Each number is 200 + 30 x the weight over its row's rms, rounded and kept within 0 to 999. Layers, rows and columns count from 0. The size before them is the row's rms in percent of the matrix's.

# layer 7 MLP up, 384x96, rms 0.0709, rows 49-65, columns 0-95
093,189,191,230,233,266,213,223,170,217,201,225,191,206,169,183,214,180,196,170,156,198,193,139,210,204,252,198,202,209,115,225,243,212,223,243,225,227,138,230,162,217,203,215,194,138,173,164,228,184,166,185,149,204,286,195,207,182,185,201,188,184,213,199,202,228,254,231,195,206,262,187,214,132,174,241,212,148,199,250,211,208,229,231,216,197,181,211,183,205,218,211,208,206,173,182,193
090,205,259,200,214,188,211,188,231,151,209,180,206,220,228,175,253,192,216,203,147,164,183,206,242,251,193,164,207,209,268,178,202,172,154,158,169,180,197,202,251,180,211,234,216,227,215,174,202,242,203,187,258,202,182,210,179,192,215,187,205,249,171,170,213,204,210,233,212,223,175,190,199,215,223,202,161,153,201,245,194,206,143,161,187,188,205,147,243,197,160,278,219,264,166,165,236
114,180,164,207,182,183,191,206,208,252,219,172,192,203,207,172,156,143,203,225,129,204,193,208,158,189,153,175,192,158,235,195,197,136,200,162,224,164,206,205,228,201,180,177,238,166,185,163,245,183,183,232,237,190,140,190,208,160,205,220,189,190,275,194,189,225,261,198,159,118,215,226,173,172,151,185,166,200,210,225,178,187,164,202,164,205,159,208,210,214,211,199,191,202,139,164,210
092,191,183,209,258,183,223,149,224,150,200,232,149,218,243,216,150,168,159,160,167,182,235,210,186,155,210,171,176,187,226,227,253,173,163,203,202,171,236,181,166,257,182,216,159,200,213,154,241,180,217,238,194,196,165,245,142,201,229,199,186,210,185,244,171,206,173,189,209,193,219,241,221,153,201,137,191,185,183,245,168,228,171,184,235,219,176,203,231,156,164,194,228,171,206,185,226
094,184,186,229,141,187,219,187,216,204,217,176,246,203,229,184,217,175,215,147,166,223,189,226,203,176,242,191,254,155,291,244,162,234,169,226,181,160,238,173,204,186,158,222,199,176,261,168,172,218,233,237,194,233,230,246,193,181,224,218,205,195,209,184,170,217,212,228,210,168,171,178,222,179,198,154,198,222,237,258,199,206,179,180,209,222,179,131,214,146,200,210,237,175,180,214,159
102,183,220,171,226,232,188,204,222,197,139,194,222,203,184,175,193,144,239,171,146,146,185,143,180,184,238,200,238,156,162,195,160,176,194,169,214,104,199,208,181,273,224,227,142,185,198,214,179,188,176,209,243,212,184,212,209,217,226,174,195,198,261,229,209,254,253,141,166,160,175,189,218,182,227,170,202,208,230,217,204,174,205,199,176,207,230,203,206,211,202,214,243,225,200,190,170
096,224,224,258,244,221,172,193,202,189,242,224,187,188,204,191,144,194,168,212,155,181,193,172,228,215,180,212,226,155,175,261,194,171,125,205,161,143,227,161,174,185,160,202,161,207,222,180,203,219,135,231,214,268,188,213,177,199,220,190,153,188,248,220,180,249,230,231,211,162,210,223,168,215,191,147,175,225,211,204,210,202,170,197,173,145,186,189,187,160,180,203,243,236,176,171,199
098,237,249,187,273,213,216,159,253,188,160,217,238,197,271,201,232,203,234,159,194,163,208,199,216,216,253,201,227,177,181,253,230,197,149,155,203,168,154,185,173,194,230,246,162,226,208,213,247,148,176,213,193,243,174,205,163,203,201,238,262,207,191,243,193,198,205,194,155,204,224,174,158,229,203,234,169,164,221,245,198,177,195,202,160,174,208,206,209,185,183,212,204,169,166,230,187
094,236,189,189,214,198,229,172,207,181,219,168,190,147,241,215,141,207,199,182,223,208,171,253,175,194,182,181,178,218,197,207,251,211,218,157,163,135,220,217,181,197,166,135,170,175,221,214,184,196,195,196,193,217,178,236,204,206,249,151,226,224,176,236,217,244,95,183,194,200,183,221,159,209,164,216,154,219,195,222,187,237,202,199,247,233,190,176,227,183,207,133,231,217,246,161,185
104,129,199,248,226,217,261,162,188,227,195,133,180,216,177,200,168,214,230,158,205,172,178,171,204,213,157,193,221,187,238,243,191,216,175,176,188,166,217,228,234,207,165,207,225,181,190,219,178,250,193,215,267,162,186,233,194,178,189,243,236,215,230,178,276,281,206,205,178,194,195,216,172,158,189,229,263,218,211,213,221,186,155,155,177,223,183,185,225,188,187,220,202,171,197,224,216
113,190,179,216,222,166,205,180,220,196,135,186,255,153,197,212,187,189,180,178,170,204,194,187,206,242,214,163,215,195,131,198,157,179,175,139,126,217,172,266,138,244,214,238,210,202,192,186,209,237,197,203,261,214,161,179,163,211,257,211,226,210,191,192,259,179,261,168,192,188,216,213,199,217,171,206,253,183,244,227,217,172,196,169,195,171,208,221,185,178,218,247,212,195,197,216,169
097,165,246,201,162,191,215,233,163,173,267,214,238,193,239,193,164,194,225,212,220,165,150,178,213,190,206,123,200,176,207,227,217,216,209,188,141,226,187,158,210,154,216,152,154,241,250,198,202,254,170,180,200,190,151,231,190,151,185,207,184,190,223,191,153,188,261,149,191,116,205,201,174,215,202,195,242,203,203,156,200,202,203,171,238,211,203,177,216,175,200,189,161,207,189,214,206
099,252,195,271,221,172,200,237,159,170,204,200,220,200,177,194,233,216,212,239,216,207,159,233,189,188,192,175,224,207,187,233,243,183,227,129,212,196,232,201,258,192,164,162,192,215,169,188,207,196,139,233,218,164,236,215,208,188,215,185,242,186,227,196,193,209,188,254,173,158,259,215,173,189,140,191,230,276,180,234,238,220,199,201,206,146,208,167,220,136,192,212,207,163,231,188,199
107,200,205,202,197,168,187,187,251,266,216,178,159,217,151,165,176,144,202,159,167,221,195,212,157,253,180,177,178,197,167,164,189,178,241,175,201,180,225,235,213,195,171,170,256,218,204,162,216,238,200,141,147,178,247,224,219,187,205,201,220,223,247,225,178,186,196,252,208,135,222,264,184,170,222,180,176,205,192,196,224,263,207,188,207,218,195,227,221,198,188,247,178,235,227,238,166
100,161,168,268,230,175,206,231,161,183,194,194,260,178,179,167,227,211,233,216,207,204,236,216,200,237,230,175,216,211,208,197,266,201,135,171,198,180,177,201,157,195,149,239,177,230,207,166,171,151,188,198,233,194,226,206,192,269,232,199,231,216,189,220,197,219,253,233,196,187,255,175,203,171,209,252,202,205,174,276,153,199,154,200,237,210,183,200,244,170,161,169,182,195,201,210,192
103,182,203,256,219,158,169,210,256,220,149,207,236,183,157,196,180,189,195,174,149,211,194,206,225,245,172,215,252,174,188,204,215,218,159,127,150,168,169,188,198,164,177,155,171,233,234,186,211,209,206,174,212,180,203,200,148,247,236,158,176,201,252,210,200,236,168,186,134,200,246,208,198,228,243,207,179,182,182,205,188,202,189,174,245,185,186,210,215,142,167,160,241,230,190,233,221
103,211,262,253,194,198,240,231,203,203,192,243,170,207,182,202,245,156,229,171,174,238,136,171,169,192,175,192,206,220,187,199,195,196,155,234,220,194,197,177,169,225,224,141,125,179,220,202,250,187,179,170,205,181,176,252,225,160,202,202,169,182,248,218,189,227,211,232,180,202,133,174,198,204,189,191,170,171,257,215,190,195,215,220,218,203,193,222,193,215,216,183,249,231,162,289,179
# layer 7 MLP down (transposed), 384x96, rms 0.0706, rows 49-65, columns 0-95
092,220,159,181,207,216,186,213,159,209,199,248,237,253,195,162,243,233,192,193,195,248,216,208,230,142,212,218,190,220,186,203,198,189,182,159,206,160,166,194,206,214,221,274,215,229,192,247,226,178,219,239,241,238,224,199,210,237,254,182,182,156,245,199,166,214,205,169,178,253,250,154,208,218,208,150,193,170,161,193,229,183,173,212,231,218,190,231,260,212,243,122,198,179,209,203,187
095,238,221,205,190,193,231,212,153,173,168,242,212,214,209,199,198,205,227,172,203,175,194,200,194,239,197,194,223,137,173,157,191,238,255,209,206,197,165,224,234,168,230,170,205,164,216,189,246,243,232,202,289,238,151,210,179,225,219,157,231,192,161,235,185,224,160,187,202,178,185,157,262,166,174,174,234,155,158,155,203,226,184,179,155,198,244,231,220,186,183,177,240,194,165,231,190
111,217,217,207,161,157,162,206,218,170,177,218,201,190,179,231,176,240,190,237,213,217,195,179,168,154,161,229,146,157,229,197,188,130,170,196,213,168,242,180,207,220,196,205,203,158,231,209,237,222,132,225,229,194,210,183,274,227,217,265,216,174,213,155,226,180,222,177,190,208,206,247,205,234,185,192,222,232,191,193,156,217,198,173,173,196,222,203,191,223,198,206,120,195,117,230,207
091,198,200,118,182,187,236,181,217,142,224,223,217,228,231,107,187,192,216,219,266,199,275,159,165,154,185,195,186,205,192,173,196,155,200,195,183,214,188,173,176,161,234,185,210,204,187,190,157,151,228,224,202,178,173,225,201,149,199,195,166,183,257,190,177,208,167,183,237,170,210,219,174,206,196,188,208,197,166,179,177,213,197,188,170,240,227,115,215,191,202,194,216,150,229,191,216
096,202,208,183,163,215,203,202,187,166,233,213,199,179,260,181,197,201,245,195,171,229,246,167,195,230,220,196,201,190,272,204,174,176,183,265,204,187,200,173,178,171,194,197,191,177,284,236,151,208,192,187,206,196,228,173,242,140,168,195,137,144,238,161,143,198,142,172,221,143,192,168,210,198,157,197,157,223,221,190,218,190,192,228,234,158,210,226,230,205,181,176,208,189,218,166,226
115,203,188,202,271,184,188,188,183,217,137,201,228,196,213,208,192,202,213,213,155,146,220,161,206,165,195,210,236,243,231,202,226,217,177,212,199,214,198,161,191,249,223,195,238,210,245,217,190,226,233,176,235,230,205,179,162,201,204,200,209,161,165,213,194,187,264,185,211,265,114,202,235,211,273,211,186,183,190,240,149,216,222,191,253,187,188,228,177,224,206,117,209,193,217,161,188
101,194,186,129,250,186,232,177,195,178,211,228,210,202,232,196,227,174,174,222,221,185,202,182,204,201,141,207,229,179,217,192,231,144,207,276,163,237,206,208,201,190,163,236,211,229,192,174,196,247,171,173,210,195,218,186,217,231,211,179,195,214,163,255,206,229,177,205,204,169,229,226,190,269,199,270,153,271,146,162,208,159,175,221,170,170,215,196,154,232,252,217,209,201,215,189,177
090,182,204,198,189,196,169,186,224,227,231,202,164,176,244,261,220,217,172,226,196,184,268,180,191,270,257,183,204,192,255,184,174,231,194,184,211,218,210,186,205,206,174,257,208,175,213,229,190,193,219,193,168,242,180,194,128,206,214,201,216,244,194,225,164,138,243,204,139,161,192,195,232,240,217,159,186,213,212,203,207,204,208,259,175,227,200,236,128,193,163,212,162,199,164,187,243
093,209,174,179,223,171,172,206,248,187,230,210,173,252,200,221,161,170,227,209,192,214,230,220,159,137,204,172,177,188,206,195,213,197,191,176,217,207,190,193,173,201,169,212,185,219,196,181,194,287,261,209,229,190,144,215,150,232,257,157,214,249,175,230,170,235,164,268,194,205,195,216,227,205,244,158,144,204,210,250,129,182,196,242,182,184,192,237,180,207,208,219,169,175,211,180,178
102,177,189,216,221,155,239,152,231,276,184,207,211,165,181,232,164,214,177,178,189,182,174,219,226,247,221,229,194,173,213,154,179,163,163,263,170,222,213,219,201,216,162,160,224,201,243,114,168,177,211,190,222,225,201,241,223,184,255,207,192,200,223,211,205,170,177,176,212,214,191,172,128,166,200,217,244,152,196,144,183,203,222,184,173,221,203,134,203,184,198,228,176,189,230,225,206
105,176,156,173,228,235,225,157,223,193,212,177,236,211,211,240,150,214,228,167,204,227,184,183,135,196,196,160,180,195,199,218,193,204,211,164,179,209,242,239,149,177,244,214,218,193,178,222,167,234,211,203,205,222,175,161,250,241,202,196,152,184,223,189,200,193,180,164,211,239,197,232,190,282,193,220,250,156,231,148,186,224,218,160,143,199,186,235,280,231,237,200,206,215,212,236,207
100,233,218,218,232,217,179,162,220,204,206,201,230,195,195,188,227,225,171,156,201,192,198,195,146,187,226,145,129,192,163,203,173,201,179,214,172,160,208,196,206,208,185,195,276,259,215,187,210,211,190,161,206,239,202,185,209,227,229,212,144,194,185,223,178,122,267,172,208,182,168,240,159,207,194,191,170,213,155,114,163,202,237,214,175,242,224,173,240,196,210,172,170,165,215,217,179
112,213,201,206,261,169,208,197,167,179,208,149,152,199,165,186,190,281,239,223,184,209,185,231,202,231,175,219,193,175,195,202,219,193,202,214,220,165,199,180,203,187,205,134,213,227,146,276,173,174,197,243,172,232,203,217,214,190,185,157,198,176,185,177,207,189,194,149,209,283,162,202,174,174,163,157,178,224,163,180,185,225,220,187,220,257,189,208,229,189,218,111,188,206,208,237,220
106,140,246,217,211,198,218,246,214,218,205,205,237,207,138,212,175,259,185,192,188,179,192,236,194,214,178,172,191,201,197,101,180,239,206,240,243,228,180,210,217,236,207,197,224,205,182,213,207,217,178,143,248,185,213,188,192,247,175,205,194,157,195,193,221,195,245,197,217,209,231,203,251,184,193,192,234,224,184,215,153,216,173,219,230,237,173,227,130,231,188,150,169,222,192,134,155
100,190,156,228,194,166,237,229,266,212,184,173,238,223,224,174,219,220,148,205,202,178,177,250,186,150,207,242,204,270,172,191,222,196,211,174,222,191,198,197,155,202,239,193,178,160,211,248,197,219,157,232,214,151,217,178,175,178,141,205,212,190,157,177,160,147,215,218,170,195,194,152,175,254,239,262,205,217,181,212,128,205,187,224,167,207,205,204,223,161,179,190,179,216,221,207,163
105,178,162,247,194,215,191,210,255,224,190,244,220,228,157,167,219,263,215,207,170,267,171,205,163,236,204,212,205,223,217,188,230,193,196,159,214,186,220,250,246,205,196,159,217,250,152,269,207,225,228,167,206,214,210,180,158,242,180,188,141,174,179,200,202,241,187,221,193,250,214,203,200,251,223,198,194,201,205,226,208,178,173,148,227,202,169,185,205,223,178,157,158,273,180,185,178
103,167,203,181,207,212,152,218,210,209,140,213,220,184,170,205,220,225,215,212,172,181,179,171,201,195,185,214,254,210,201,183,179,217,148,205,243,225,219,206,256,242,232,171,159,210,195,256,193,225,193,124,176,191,198,176,198,168,157,177,166,191,181,139,224,232,231,181,276,207,156,213,195,223,207,259,192,210,207,238,189,184,223,209,205,203,201,253,181,230,236,201,230,288,212,151,183